python train.py --n_layer=8 --d_model=128 --n_head=4 --n_kv_head=4 --head_dim=32 --d_mlp=320 --vocab_size=2048 --activation="swiglu" --norm="rmsnorm" --norm_place="pre" --norm_eps=1e-05 --positions="rope" --rope_base=10000.0 --rope_fraction=1.0 --qk_norm=false --attn_scale=0.177 --bias="none" --tie_embeddings=false --parallel_block=true --init="normal" --init_std_qkv=0.0435 --init_std_o=0.0435 --init_std_up=0.0435 --init_std_down=0.0 --optimizer="cautious_adamw" --lr=0.00212 --lr_mult_up=1.27 --beta1=0.9 --beta2=0.95 --lr_head=0.0128 --warmup_steps=484 --schedule="wsd" --decay_fraction=0.651 --decay_shape="sqrt" --final_lr_fraction=0.0 --batch_tokens=32768 --seq_len=1024 --doc_mask=false --train_tokens=133700000 --steps=4081 --dataset="wikipedia_en"
Each number is 500 + 50 x the weight over its row's rms, rounded and kept within 0 to 999. Layers, rows and columns count from 0. Numbers have three digits each. The size before them is the row's rms in percent of the matrix's.

# layer 5 MLP down (transposed), 320x128, rms 0.066, rows 252-268, columns 0-127
105:513626470539416609538481557506554386475423492565417490499531425471477592475465401577568566469494455501476546515516496519571507498393463529444516532491623416563541582464486422510473545496522492448485430462477543552467502501473528525511451535449511555551505492509460564384462526535437540411451505508498447474515507493423449538552527501576460577496531490484587504480447526441517585449492
102:432503510563458510491505575593539479476488527592564522557538420503504476496512460509409467532514423547491485537533511504512423587529426493491506466476499549469518476568487587442428521537545524369445498508498533415489454507429443555474507511472410531516577435475547522464501569535548567414597384455528505463446577569574468503522557488507536540446605495501557525492494556503641523460418
093:443469377403524539475443452455555502436425481493468483528492433527574475460485422487531498561418494476538470444498474470531462454478561429440533490485537467541472523569572518549413523416568413493410544494541534462443551482510515411447517495448523500461582501568468401500580470514474564423516423529499489554492450461375491451407448456539498591579430585544494515565527504514522506535557
098:577508512556445560516493555528625493508532563557479444460456514542521458475497461483482500528550590473536482492502482519515516347625640473539465467554459436558480487439565468456489537537556471484495529450545509500532448508581514571546448404575395499458510476461484466580487509490551380525483438515474554442466533524482423483614545512486418512558539517578497505536552572479561439502485
103:550440550482490613583417499400524459551531474446466575485497500520563564539462474504483521486495481499534448423558546500534571354581453477546599475563532453442500520507460461529513553494505499470512514535468525470473494574461472400490449527461468569412487470594476451525347446479514481423527583414538574446450565457428526459495554461542522592460524422442486460488469499489473476499533
098:437488534495512465521448481543557467474466421566525530408491568514490479552408494516501456490490567499525418487534472487462507517490517478515414475580499508527500512454615600562461455536539396487504578532526546496387540441459539500550590458385586492573524477516457421465533499543519485429404485524429540453486459543474532421492485440575496492488525490533375357513460492471458496532604
098:590528602501504521614494481474518522520489476408465546451475574405507547488522509503519506399495448516420521424517523416356430404455497398479499464504514489512477504558516480421433583477460556519495524481494489529501490546509503552579509461512482445493567559549532477500526447520451471542460520499515463547618513549374447444552537540455444486537468498456544570505499350422452446520467
081:517429456538545576485468540478395445461477464474560535540531601482561469481548438562483385493431443505554513435556463466579525480500480488398494456474596448511577450525503523545507503487477518413590357497590466467525504496481457530523547576508530546497475494628473478476548449528474454426604509481547491505535489481405503453520454539487427492453603514419521471495511445427579476469528
105:520478471552511526576460485509455500550516496438491479496366510478470500384531463571432475434549499538546558527597524515517524474585464467563523475417558569537493521460480455460508494581479418536510466550465544446462351483557451545534491588507533463518519477461504585495549502525489431572447516592469440487522493544505596486544581460449585491398475568432570501514473482478510531430371
098:468579431558488448434451415463497574527488483509528465537514469490484395411550460433507474422472450567490488505443446492427498587522593556493539528480499504506501480527563490544486606453551509570492402505422448485500435527508428496572568480486444490376629507414483424474548519456510470536498515469475473484559488472534501448432479590523565460515510584447508518531419564525587478588430
100:631461550453537481458553482541474514441561520444553457491553422556484433471504540497546454461488484454469444553474583517435477525534518477439469468519459505519506575449483456517595392486558427559497542562500451488459470396497504439524450534425524377496485581504545400427577366555546511471504452591496502484559528552490534529574421487487517458547467597553465468493491531426524510559550
102:443462378480564495573487467537495502429405503452445457574569475576524505556468504535516522510598498417520446472435455485531505510530480463514489433441616489570511413473524530447498513509484507406449554551570502501526455437456467492471455530458475553584512460515477429484528372511509475579486541642475461562510493423546558421507462460588596569522493490524490437482472464434430455492449
112:400418557482469427502483460451457628522494413443352493577503523511488503403509534505532505482495466541502452479525482598533439522450525485465471575504446437524430554512473402460494474458528478484496402525574467447542485553502561531552513438487474424546471550511493529531480467579532535597473441578473442498468439406501515584593479460428496499442539547511514571530515528475473406573432
106:546491562529557566622535511511458465480539466557482487498506534585567508397473492508514393436480505514486477571522506494473427506446494431489569513512528472445469543559520408508461502544551530449509520533571522463567530534482618458548579508436433472507537495573542455480407422551493497493484453575453506434380461519549493388506604460481519609462450482599537417515459478484518485585549
100:522459416476488515499559527469445602484511487514567485586518624598465527501549486484497495500550465445472525575436413541442438594561591525430574541536505508510509506463459467512500448512503556524487552525438507513478496489533614451515464547442539514538535557549434492508512458529466485586533459505439430457438633519636507497544411562537440484525592484446482444525500525625522457458527
100:491572422485453528498457438506555499417462543487490478504587517471534476499494443434573474507553564523457471604508499465440452516632394491476551568455443523488628585501490459519483533541479450497550455555497457399595387529512473476523400500507465509540513527498522549455470601490458461511478583539482577487500459578503448535514500527420474574604417434495578556446476496458492533530453
095:478471451430504575468415501578432428491490494509461403482485507516485462453531491512487530507560472393568579452515372450536482526442536426407463508464447461565489494390541521531429486578557463487406566463440574496489459498525377476441481540444480461448604382476530486578497527543493528483458496451530395403566500474535544536538503446521500475470437506522488509497531470511535488401481
# layer 5 MLP gate, 320x128, rms 0.0971, rows 253-269, columns 0-127
105:505470502604483492549537433414556483541528615479487521479555622467486536504543477479518551494493548524464472523526565487460499549413481441521560539454516520415567556405433556572569521534522486471524426508526452611433539485505501443452499404508559416529408479637446485475484514476458521454528555560546541555492500521386482464528583515542476444530439526486554558549530384494473520506554
092:469550417501509400547560580483565548489568528536498521462526566590491485502505460497537503393568434392580530483490550526601635503564501486441550531495538404485606485475400499540424462471521494477530516513508494498500572553445494440518531564503482597465531533520429551507410446457496536532551498500504533541472464449507467493506540452488366541403470450487471479524477504574508439409436
106:477417399525521595540577481549561438576522460556460418463487556485467576598491396424493497455576522558446509496483540511506450453448393523532557441500524407487424472393546487560482500546510552531564509519520554473504461545544519578520493439548487549571590518550519469517542518522445483475520562513456614500550533560480443528492501546553446553487559472535612527472499404567521541448499
101:485501466481485457575564435475396436532498451495551503503458507509375492491493471506554562488504518496475535536445518548426554545609554488480567545540529542494389526404447475469447568454405514471471531482534494458516402494486382527468521540483520475514504496459414527541442502557547562398473395598442455430400569499544477447540558416455513519492497505577478472480559578417542480522530
107:431426517498510519500476528480445485553562478491489453518491503439452465551539498441608504460579534561464478509478482514524570449481459509505652514508501500479481497313455526438496531430532584517488500562557532545477455439589440481618520548525476566449527459550537462522529471531551474647401475533416546501444489452435453500452478455476501498452640477503556513457434500482539524495488
101:504475477542435479517468533555606478523527449458485433414503496500533446437594493497517585545503485629440504416492449551552566511539570365530533533425564468516551417503553544498457545451453569448556520511513514569528555502482450484594509483451430444545507627441532422385517556533465475503493473515467539533457505513476514545534523439574465402448524450581516450499496522475431485550561
075:481527445527514517528425458526514514609583481501406448450527473495508442535522516403537503544523576517411471508498531532544502484480569512458577576563521495517485465473494533481417614528549586478466545548581558563471569540465511485559429497499607555523464486527522485442428481413480537543438541470400352513553477519554557481568509400531479539459481581583484515429451535517549507428472
106:494574512491440481539527507475512479474553503468539470502570538550443388623368431409498429467481552425473552430474502503506496436523505556502506553526506494466533498443493372503533506542533501507541532476470521530562443442522480458499546476624442433578555528533398550446473462605590496481588522533535497480424431501572576501503450494494528513509471531567470549468609454523411438452512
102:481518412550553510502491424438488566546530596473541620493427369476607471568456508462572546497470492510522455550501460474497518505548434475509451593540471509446511498488544467514478376543543521491377476558414485415466444462499417470519529575469610436505510448462594519509452435547563588497504486526574554473431491499495549451486484486456538458500512561481572485504455562430485440484521
093:499434558487512497475635432479542497534574555477533458443462478612419497502430505459537502542550514491431489607495469521468467521540440534565517499445466481468556524448567392487509518458609530531597508527516522457481445430520502494539458521536542458453573591489406498393523501521569486489524590486568551572456523477441564436469533438463596526479535556444486552504606552486451439443535
104:579404521508519480500505557594528444493525533581565553507488508491556580479457566464406474445499512567385599456483489515455550488584491538435616476570510532454466501555481547476515533548369489573418437541519531479510450501457516505519482493479521570534525477540515437493489538515478510486518519545489477429376462418471507504393449444572420548550512427501547505456563418463542431579474
115:558487496518518479504485478470498573491501515506532476524560533501531424539405499501503528495546466473549508528492587504393450494592502504475476485491536491623446529514412502485457569514453465392488488542501469425606447499436502364509508581590408450522481566578530463471425471552453518392533492566525519561436426473486508548505495563539514480516559518552524480519566546414587457560644
116:530544501547500497558497468501468497542550551517482496540540497513439520512476387421524528582531459575468501498507531523483382477673502587456469466480449538449495549417523483432515521382521497452571537559381563538575484462459502514474527448546414488497477453546503504446487554625523487476550414522420563436490455493462531480491586527520578606441522481504545486435530551544459537434530
097:506557480546502500587561442479528579538462512556469494495568533437452460550503391426458552521506582496508517539482501514527527549590515564494440535530506493531474534541486539501565548471587488501507548548511575573557363514509381486515556541576470461491442494544453532437384573502514498454314536534595510534470481583453448529473506468541561496516410523476522455543459473555435452513499
116:480424457497443340501508477487520563460531450458512420495398433524533427557527427464447486478536520467461425511528516456431464467486512603457482521457409473489521438424536525511583473455555516543528500552443538456588504516475473512507519487499514562511557442543536393523470581456548549499496484521482585457358424637456523550525501500451474530536544502496488559409603487537469500466448
087:518590453574521481505497495453599535474488548506556451427465585458454521457498442486505534482443588464471593496564475518531626441445563460511500489497549465437529600497545548605608583550588575511585572508487565570398503516508484500518454458453472510620523484520563548486442447450420581502498508534480494436550534493499447500553442493499508431449460493497457530478466557413450552494512
092:480478483514467519520514535539473438546529471484463444484431503405603575507565582496514553482436413474509559432429569416469491480565590545490567473484443438511492400521412499532486465486450506547498467541432531407501586473440485543421467528467485555430531529555598437628509456522525409472435483521479538475532486443408552526486581421492551470425502548500543530581465456520534561484558
# layer 5 MLP up, 320x128, rms 0.0871, rows 253-269, columns 0-127
101:431550483561589504461513434539407537458486523447539585435531486547479422489493513514594554500375562353520516455497462619563486416546544465457501490430511479538456596478551595545521466523502527527428439583459546479519563482528462507505570504535523478448530503527520529529518426592528487481448418483487519410522535471495464503460411466542523521480466452590508476494474528365513450545517
095:507593398488496459510422457565501500513523519544572525435477426430604517477528514438554510531520500573450508559459490607437569521436489465457511556560560449412459474509542517471496521505473614496502546493539516506442442449554482525554461562478491457500427520485509527449479532486533567553437464506526396510486526498569414592514600398512626478463590444447488476463483583440500427550458
100:452504383512563466521435572454468490544480491573540502506523504587496493446381369433475533512537400577397493511463474458445524532476545520494489532484443456564529543525502382561519574460564456464498539469535539473616444480426421505410481473561514484588552549430465534489490494543482512406465524504541519448423495486548515446489465527533529448506512511465414520480438401434475585542508
100:512560460485597524406511588499467511535468517540424465526416451454490392530541469514463465501393484528488489559527396547473505502566510535483526502513461437461478489525470514545454513476542520513494517551555589539360541355506466515517399571499537494501507561495481490496585547557466531529542480465483455474553544451527528476485536406556483660432561583515507558465531502580494494609474
102:487533445524476501448499507406481522455466503519585602539473480382457507506403554422524469490441532515446470472509393553518517621510481401508525520614499520520446502592481385537475593481559486518472468508500462543521470458479623465482485468544451493497616628465521550543501564456516510485526564464484490474513446552530594574466535432475403532523518482448461503442424511496539496522548
103:569603469427435526498510525520525419464571511469529415580503432533413533431515538527441488521497448389538478415450438474479443427497422545561512512523493404572576448494499630524485540532557386475548444484469475576498463541446538452478518582389559503543492409483545557484481507443507551463514492458494433470467498513472577504428473537398487547520491505488496494486517498530575584483435
089:499558545454551444438453465515508515469476486561503514475560516478503496486635549515521530537519484364486488546431485577571482400465502505520510442437476481524540520536468528544477448473440513511558512456429573475458468489547538428544486441430517538495551621483603572513460560558479640469530576544563488487522535519606558434486523433535399471521531613565443548555477523518529461466433
104:522550485494457516508490508536516487466501538540531469429416526443517556462477525518503488609562505516544578471556485494471491523454674551477418515634476517553568477497486445479548530533574449485510617491445496490490510469467481517542442527507425494602523567547442506470488435528374378552567410500463518526462475519620501535629481555416519476560513469447486456573504513509499508510489
100:510502454465489513437495494547578546487549493480564414492517482496593433411514560471547595533534481522585532559472435584519544470512527482406572496603583540442463472545500471469391579468412569487471485452530511395549529479542536494532505533495520454409501512421612516547493550478496412596503476470556469457501569521520455476442441495414513592444494501518471526476481637524502444470501
100:487494509531498589545512446500485492453467520524504586499541508433377500520438540493422567495511491571579501432502478492479408429565431503469428537565512452540500477489560493439508537451464469413469355466438474435497496527488510456428459555543451486494533503526473475505464520527546342531538449577460505585474577546516549517576417459581566583541498558396496525427466506535550548436495
101:512540532616550486489547534393585513440625539450431493545496527537396525462594517465358468443493475511455542400466557500439431499444443495427532489462558557504607544472507459518515492516476476451451452504519484426500494588566553455432478495542509549403495475530534524514492549445583488497544434484425589453447497495425533441443509561472423560526486523465524453440452465517545484488478
113:535527635560495509483497447529512458418495481501506492627495565398520369403449535505460464519476523495609537534523477563543438485515588492508539436538459530498482504469443489483486502489518473472562540528571506414513527440480487484472479492523449507458468578652573425496445484533571550581536481567464521501506461427575467562504480452465488513420505543437445453405500510596435468573528
108:490539520509551529467456366484505472434441503537558476552500591610528479453495545461420506451527461452453464441511570469595525575509560496486505584522504632470463575476463428500565509522545510501461486482422500514421453513454493588469505503519539489479425484484399453499445454486567461469550448543568476438459496375572493527480477515515454427481587525395472471577525464476509574544601
101:530496458489506515474532525495555329471553463574546517505445546517536473522472532536474504520477400423535447528465481559445415451527556488529484453431595484566583460583495480486518584457498494515511488528507572400567412514473425570450625610534503412445509535409555539466497554447574532487520514430619527465544485541525548498448469470488514575503585550502493471551536483518544461500517
107:523531547562489473567496500436531485518465411462488574505486461393413558549474453509587499375580436427535488478601501452551517493549484506450478505452502537527427528503500486553460577474449458497472416426426465507544416439480529546549470370471448459610435599463586508557446493471432447526578545481413502541534458476518471527535426554511483504537535460551477490485428531522502547532575
098:494519515508402451475504486495588538529440444495593590542458527424514564497480450514450527400530515502584461463605480498515496458437478475436455495487560420375460410512553462573533481461459386592539447489492468464525478500483550549588526465575528527458509653508533508502506518511485386600426526510483513456518446495484405500556427471500541518492544454563493497496510444518408504549496
100:565504494446499467510570542576522528550492389505514480488477540496459417520415516557503593568467482536488447554562551462527575515526603601521585493472464449488492469579540494585456493494580515519433543534532493462436493479579504520532494434395473516559546566490564496522607454474393438576456607500513433473556481508504520493518526551502494427477514489655505550534441420550457462500481